From a checkpoint of a small transformer trained on Wikipedia.
Size: width 192, MLP 768 tanh GELU.
Training: a variant of Adam for these matrices, 109M tokens, 6666 steps.
Each number is 128 + 32 x the weight over its row's rms, rounded and kept within 0 to 255. Layers, rows and columns count from 0. Numbers have three digits each. The size before them is the row's rms in percent of the matrix's.

# layer 2 attention value, 192x192, rms 0.0558, rows 154-171, columns 64-127
093:140137109138170127106117127153115138110194124115122108124112163060154132203079140151123135139134131143168145081128081068102091179149057133112135144148107142103102190113187140142077121143151140
146:127195077091124127154157073161125124103118150092099170102113124078096140160158162094094107165225113109148170136124123175191151136084201134125145113156157099146134070143098108129124130172173162
123:104201099123108142140151120150117133115127155074068133126115152078090122157150154088134137162172131117153175159118088191157151140070189141092145120140137127189133072141125080144106120168180162
076:097099110129160109148162132145197133074154104151148119144117137098144117137109109184125104136048103128154151138108187113157114135239096111156126152146192116108169148143111192077131106127127133
073:176108169117112084133154221105135114148110139066145119112122063090131132168148075126126104128049109137164095154127216155134135056127139097155127090154211134136099158116062179066152103127096123
095:113080144150114092156166134083123150125103080153179162129192122129143127049150130163097134090122128138081140127113133145169130061194118045112121168073125150090167165126165122149161138117084136
095:100133119100094153147147125098080125150058104157207124127075168187111137145163135097155126105139108100100125114130125108188124154130115151140138094063161050178111088068083129112149165173137112
073:165115112142154133107101105128125094117101098130140117157108107123122113206108152141089117132090144141168106182109065096084047114144115100180160179158003115127125180152118163145096104114098119
070:199171161138110123136062090132153097095085132139098112115103106153149143114132145093212088136167128132199167135131101148138130121192156159102141068196091168114175121150157136072109157078126099
091:242163133120136129139112084129176134098156140120043086141142117089149157118114126111129099135137124147163145136146093138098132086161147124098146120192095184087178147173204118108134092124111095
074:232151122133091131101117132117145142104096219154161171125101153106133114126107128163120121142139103181174146159103118104083126130137118109142120108162136143098133194126115115108132158117165120
080:070093135102157124146136167107108128147085102165184163117126122143093143088158122110108181139110139144153131145107105122169100124086143157203082141054157077116120146129100102142133202163105145
052:152201093109141164071113120177134121127093153097107136099115137131093130133112124177125133133164089190190132117122146140087181128115089143131151155103156129160137129146162114144181123128141104
069:109149115168091059144125131110106154091135154141168108136107177094122118130097129112129153111132108145102105114127177119227188106153142150059117079098215141152075093071155150106140150150132152
082:111105122124150126117119147133059112155072094147191158110147123161126133077154118106115156113119120131152111159116103117155083112135131154210097143034146069135122148128106093145141152130119152
068:090116136137176089105158133126175139080108121131171105101069141110142100177116141103144100136073116150177099123140117150188143141158134140133120134158154118058058225155137171142047132097204160
063:139176132074137152089127136243151103219083081079126121117149116186093151115159105196099093136150088173120112141121146126072148105094140105127143155151121138161165161139128071122135208164107123
047:091118098163056103163191143079130123119133098148085137162153089134115117211151147152140127106145146094095119180129180114157132090129114062162129123148096163139109143065084121096120131141104117
# layer 2 attention output (transposed), 192x192, rms 0.0521, rows 154-171, columns 64-127
094:115141137097107113163100141119131103150101119123150117119116146135143136099131156160127137145072171103134161118114122111117160125112152130113224116104085137149110156159118115155121124126131059
110:120163105100103101160155150105118161131130122123140111153116111106133140132134149134122108136119104102150142147099125117134158111116146122123220120125132131153088117121140133113122121235138105
117:142124100124132087149149141120102127149122137139129126165119118116142135155127129134108119132111118103158139145126125115129131121124136123138255118144132119131104116115117152110107144255121130
076:191150172148113161153081141159111083132128111088116075125154159143113050121092095113155104119121156094112145063135080130146149087078163154167077151129093132180111142093148113158157140060149080
071:138129145105106171116128148141122077106142105160120119163136154198118042106052091131142136139186175141068130120153068116157175096137149099139060195142135137138156060083151079096163087130145120
098:131168159151123113130126086171124147099129172096117137119094135119088098130145103088147118100122096094128117102106142113089158201113142192133075124183162118120156122181117109153108091044137151
114:176112158095163178106140107086157119125132135121077098118140149085186105162103129087111114120136174065119090135105168076079107154165102118113138171173138106197138186158117134143155087159155132
085:093129110129133094131183135109174134119166133120170122116107100118125147109171120157183128143121071168154142153103147216176138093103120185149116130092140145092081074078118108152132144097123101
092:159135087190127102175123104085120092189177095095137105108139084142092085099132152146146155106150146106090128114132140100098175105127131134137118171100180057121160077131143114174132130177166152
101:089146055195089077157123120130107105169178099140160169121150079168054098067156144157170162121163117142070137121114103166136142136109135146143121126051167100081134066119134133117149118136106162
092:109123119137178117133125121141125047193149054079080132120120077116068114102204204167177063130162141135128143109174110141126113071148189137153090126067150104160134091123132096137156153138140151
092:118119186114134137097139145175154169090077147105104085194098157083197147160139098120129080123100093128166138138139123108118115154099146120102101151070098215134093172100129130121106117093120107
050:122128150066134174156108157111100062152152069175149155073138162104124163115137169091089122141134149090097153112117138111164097115113172107145142117221092048186163106139146096151130129145132112
089:135113119101139190131110128118074161140132131113055176120161116131096100162105118123095113121120242113079149111171114092093110099178116052107131090196119098134156146134129193116121161107117163
097:115113187115130138104146142179173165097081160104112079189089167073200131155135100121128086127111088126164134131127135110106118139112137145102113153066113207137084172105116128110127112105108106
081:148137100132091140169143150096091116129115146114061095162138034134036111122167144172128104126145168132100156126175081126107149022184134116090075121104111133149172067095133184088134165083060124
064:135146111116127119079119150079154044136142138165166150100107150140165167100151131120172137119166101117139126097192120131193051184129178174149135095111157114142122165152097070156163096176115134
045:115097116127129093077118116139155148112144176145120110111109117166141104140109103106133135138138157152140106148174128160125077140167105146098126114085148158079101168120114182086115121141100178
# layer 2 attention query, 192x192, rms 0.051, rows 160-191, columns 64-127
134:127165151104132174094185120135191134114158165132104103154096147124128120143110133142135131097111063125122168189151106133145117149101146080097180159067123153211050132116107137073099105136171119
150:111131077143116095140130094124046110160124099178153220113135132142058120086157137117094181162118186143081126126151108153168096133111154108119144127098126105084153119090146157132131143146103175
127:206089136133121083155090116063110139176127086132173134127145142152109100088132111121148150130107165106125129101143150149177159131187146138174103125103128205095203177165087105199156085105113128
127:102151141179112089131150103072224136147135153124150164085086111064091117150125129152163194138108118149134115166198157128116146058163125095092125110140129144134124173126076122123128113103172126
142:205098145142095084173071109091140134184134090128149170105148082173105135102134141108162134154112164129137112094161138176183188071198124156161123105150138160080191146116089097166183118105116104
113:106128140117165182116090162176169174062115144089129034146129125131214104163111155088172060133137075110183094100108149059096123163136091177099101147180167129138110138166148119130120126123145103
117:104129102138115090192123105069135090168107080142193172093162163138050120099142081119142166140081152125130111086137157120183146139175178124139110112141150150077162092139071102141143153119096130
156:124139190121154150115109130126199153084120158073127034137132112101218115169080120087169066106123088113175100109153170111115142123173096176108143111183135135163113139139132108149099113090118056
134:094114095151150108157102118117132136098136134126185163097155131080107130136137150079114164165142203110139099122158150076097095088161114166108101127169112104066142191139140104206117139104073116
138:129116087131105096161139133132053131167129093182132209100152126148041128096162153154089193146119155146066135140101122165165119143097156091141100130083125117087157126111139150117167117140119196
119:145105122147081083167140076097117119206122109176145224109144151099049140094155109142101214132091166174096145125157147148170165064133157091156144102107128159072182151085097130121173129140111170
151:054128109085143156122126146184071098093112127128146116124145142127134106157128129099119098130107154114132128147097082106118074194072144146098107142138119080152112072121200136111106147179093138
131:126130173115171164107142149148191154079118162092074049143095115113202151170091132117176069094163086099181141138120120101099134145128098157106139128147113110201067141143128106131115124123152057
130:134120083113103102133153118133054111172149091180127196120133131146059147112161152163089185124137147149051150157112095164149122135061161081149115136055109111112150115122151151132147137168125202
165:121128175091147171106149155166180138082153166092071048128106129119180129165105109159155068113153066100139147161082124130087147155078110130101142146143135146203086115156148109108134111135161118
136:167131114165085090147141118087074112195130099175143211111130134144031134068157125140111203135096161162089133125138132151175140094132150106154127126093126133070182138121124146111161132129127180
137:125132163109153152106114134154172151055115147086123047146114133135218110169087121098174043132142097103181111122135130101117134154147123156117160138176135119170089105142113102141106140117142067
139:131129080152100087139142106112046111178111107190142217127142136176053119097164137133109186154120160151065139117105104157154119145098146098159130138069118108105158116127142156128158128140128187
119:126149169152137148119161109113225144116152167139128080101106147077142116119099106161128157117113092135161130160154151125129134118132115068112131130114161177183092168112077148092124119119194165
132:135123085139085102160141130118054096186144112160133196113145141149036141092164128148089209116115159146073141157104095145152113125090136093155112146081107108079139148130136125117142131156116209
140:147124178122159172093147146159181147080116157092055071134107114119221140162097136149138085091158069130149109119131119085105137138112077180103152142153131128174077145151142111111111127124166071
143:121136164110160171107118134152194161061121157073093045137110139109233110182081137113159060128146068093179111123115120099100143133147082184102134141182123130168088134134146116152113130124144078
114:117109164112135188121135150137147156098135109138062131110102122135138125104086147176162133135112074151136159178085120176098154152093120110111146135140175153166099125123112166067138118141203170
107:061123124146154126158097140115175140113116122087190089114147147073132101131115110066156093140127149102176102162118146084083111165210128101088125122209195142102145143114108131169125103116089121
158:143121108126087080173116116058116124194125102138183183111161124143060112067147095096144168154078178144129127108149162178161171097196155096155138093125147160074189120122078112160156129105094157
158:109134092115134145115120140153051107100093110125193141149132118145124129121132160073119107123123169107128083100142098087146084170136136148129139122140103064067102078101133154164082157140070083
108:172127141132173146104169156119075112091147160121086139185141141100158158149134156091101144070187159138121085151157125084087115126133055105108131113087110070111112186097172120134121081136058100
111:154134136119061100136069098100137122191104073153121165093122119174085118078135125154127145173095145141113161107148143202186165095133173132150123097132149170099206090113117158125182121120164140
165:139138168105147155110131145156205163081131155091086010118109123109203145161108141144156079103147049107168134121111154107092139131131096164122118142163134155182094129161126109121132130119165085
128:169135096137109107122170126130064098179143116178123218121140115157052123112159151170071192119137139152081170146109109157154111115066136099152134129044092099113123126131139151119147137155135200
109:138122104128113066157107099134070119165100105150146214082147102142075167126176160132098163142152176144088135119149094122136122100125123157116116121166111100064190130128145118155157164122074138
109:167095111134087095152078147146067129155124073134114165124166100174121140141144140146076118123154140146121138095102110141131128099094130163173099102151106123076189113140181107140169151131098150
# layer 2 attention key, 192x192, rms 0.0495, rows 160-191, columns 64-127
133:121141157140145181077142107164109092104125091118165087158145200132131098134136161098215144060152074127111116118100135056138113171088143168151065081097077115157097157141142102149112095103128151
159:114148088180097080122145089151123159140172119197126172110094064134097147106146135114097111114073131177094152171122149166123126128166106088094126115179162136074161142102142170107136117103106191
117:123141110167105102089148123132133200132156118144120112135128050097139101146106053153110142169089162154155147157164139200144125073168127088083129135159178142119130181151135136099129076100097143
113:154125131170092118118094102161167114141126119087141104070130073125110161124175088105101128114136064105116128148114120081108117134149154130105032131144146142143141201132111113127094112141159161
135:113113101128117126133122121100155148132163134106116127114101035111134125176102120140073103214115170113140132214118140189128129108151135056066142173177133161126147172155110223103118136142147137
115:167140169123154091184134131109126125104090133105154118164187154154153102138128124148149159138172151107166114066140089092157127094096142157168151127064129130145122095101116035161119145173108059
107:098121095159093099147127114169138180136172109195118143113111062115100135125113100134094114158074154162143130152138178150129138136199081086066132132193185141093119126148141203098158130064139160
191:148121179091165143110127131123178151076138144063119065149175132129183115144102104113157122126167083105176117096120118127132119132120128189121094131133119153153132123150155063140117125087138070
134:148128104137088092132108108131151181180170133130128145089140033131143159093153099106103115144092136150124174132134130180096126093195116123125142119160174160079194142129142098121119113088143144
154:114136080149085092168128109110092109158117135172113194117076085133070123117167120160072130147092167136086149169146135158118162113150143063122181122120145117108121124100077189082137134173134173
117:117122088126114143078096155129124116132155136149117110087069042108109147119128100117108112148109125135117120185122167180120126159159109067087103150207158141138130160156105223100132103110145145
142:127158118142134118158129091162119116122164115171124171133126198122125146094160185090170115093083119149126147089156113147113128141161103176160180106114106094101117067073156106098164143117114166
135:157147164121154170128150122138145085125079118087163101143171207103155134132131123118161125103162110084147110091113096053143122116091168158148114118060083126175115140144140077153122145155140087
141:122143063141091135147128116105075118165138119195114197116076100144078142120153140151084120126088187152075148152149148134113131121110129063143163117110135092107139109093090199116136144162121174
159:143133177100148148131122142125121073128084134103144102137165198142134121158149129140152138125174129087134084082123098061139132119092166159162132123078067092178082092119124098122129129172162099
146:123124078150105103145105131106135176136148147178122141099069055110089145132145121170078123175107179154101150201129140156111139103158115071084119142179176134102135169147098200105123135138144184
150:133124184135149149101145151150126134092119103093134090172190180131193112128088148089172130102159080121145097091112125087148122135104130195141103121089110153139116124134175069149148139081116104
166:105149090161094112162129106121096147164158116208122205128087096139078129105141133149082125142081174153076150144160133135115144124144125067113161133139149126084141136116103183110159143147116185
113:122123179123116111090132117133106088103068107089156091122157162140134114091128106135167147085172073130154069110086129060147148137115134144141055100104117106214097172138103048133084068149111135
131:111136060146103123120128125119109152160146156206101168119080065134082148118145133138098129136098156164096142164139149191118142128153123085128152132170156117099125137115096174120136131144131194
137:137128149083172157130145139114142089128082124072148109157146201132143110132114135150139138094193082070141102087112107079151111134063168171166116135071090104165097117137103081163125176156146079
172:141124181107178139112128144120156102111105115054136076147169177134197118152111144110175144110158075086181114086123112101146125144108135193172127122105092137153135120128163050146115126111128062
107:123094156094118139124109156075127062114084128064153098118141185167124088126121121129164135129205074080160065159105109124125171150106090160147144181078126114132117146140115109076097145223135136
114:154104124152112096107114130173122125133138121149118114084169085148141156117111131065177132127106113155164113097139136184124111142170057117140116105172148112109181141130189098097109094059091117
142:094116102160107100116116154143133150124168124145107135102106043084121136147111105123119121192094133168142147184118160199123125122186089078079125133199166133128159158153143191087138106109119156
145:091120095133101114151145100165132158129176124161134160147122121117132100107129174092124121095096147174114162113151144175125127137159093141136145137147187131068143078088165148140151162045086145
102:126160122123163156087137178103127120136144146126152130158158181118123147111114148086135127095153118138130145064108124149119092114067170151180122143125130112138132103137121036158122144089111088
109:109134111102083122152100136109135087137161131135100116114079086118137108175118106172091100169099167086111111221146136136125136137144117060061133127177119137121096146139101255066125124154148141
168:145106175090167158149128159091129089092093148071125095158152186141148110158133121143143139125183136083146090103149089074160130135082171166157132137075083115178093113131108094159100148169143093
129:100156066145102141148137107106075123159127111176132180119082142138089125109163148172075146125095178122074168147134131121138134121111150062121151113118133112112101134089059184133138154177121195
110:177129083125121161136112108144134141175183154156107138107082051122125174141135124110075081162100186123117123184154123178089113113159116102092155153195144159080162140132132189071139153093149115
109:130145083101109139142108151102130103188140177130074151127099081133129133170112101155067093160120165081117122178150127176099150113144145077133215147147121151114103116095095214101123153201148112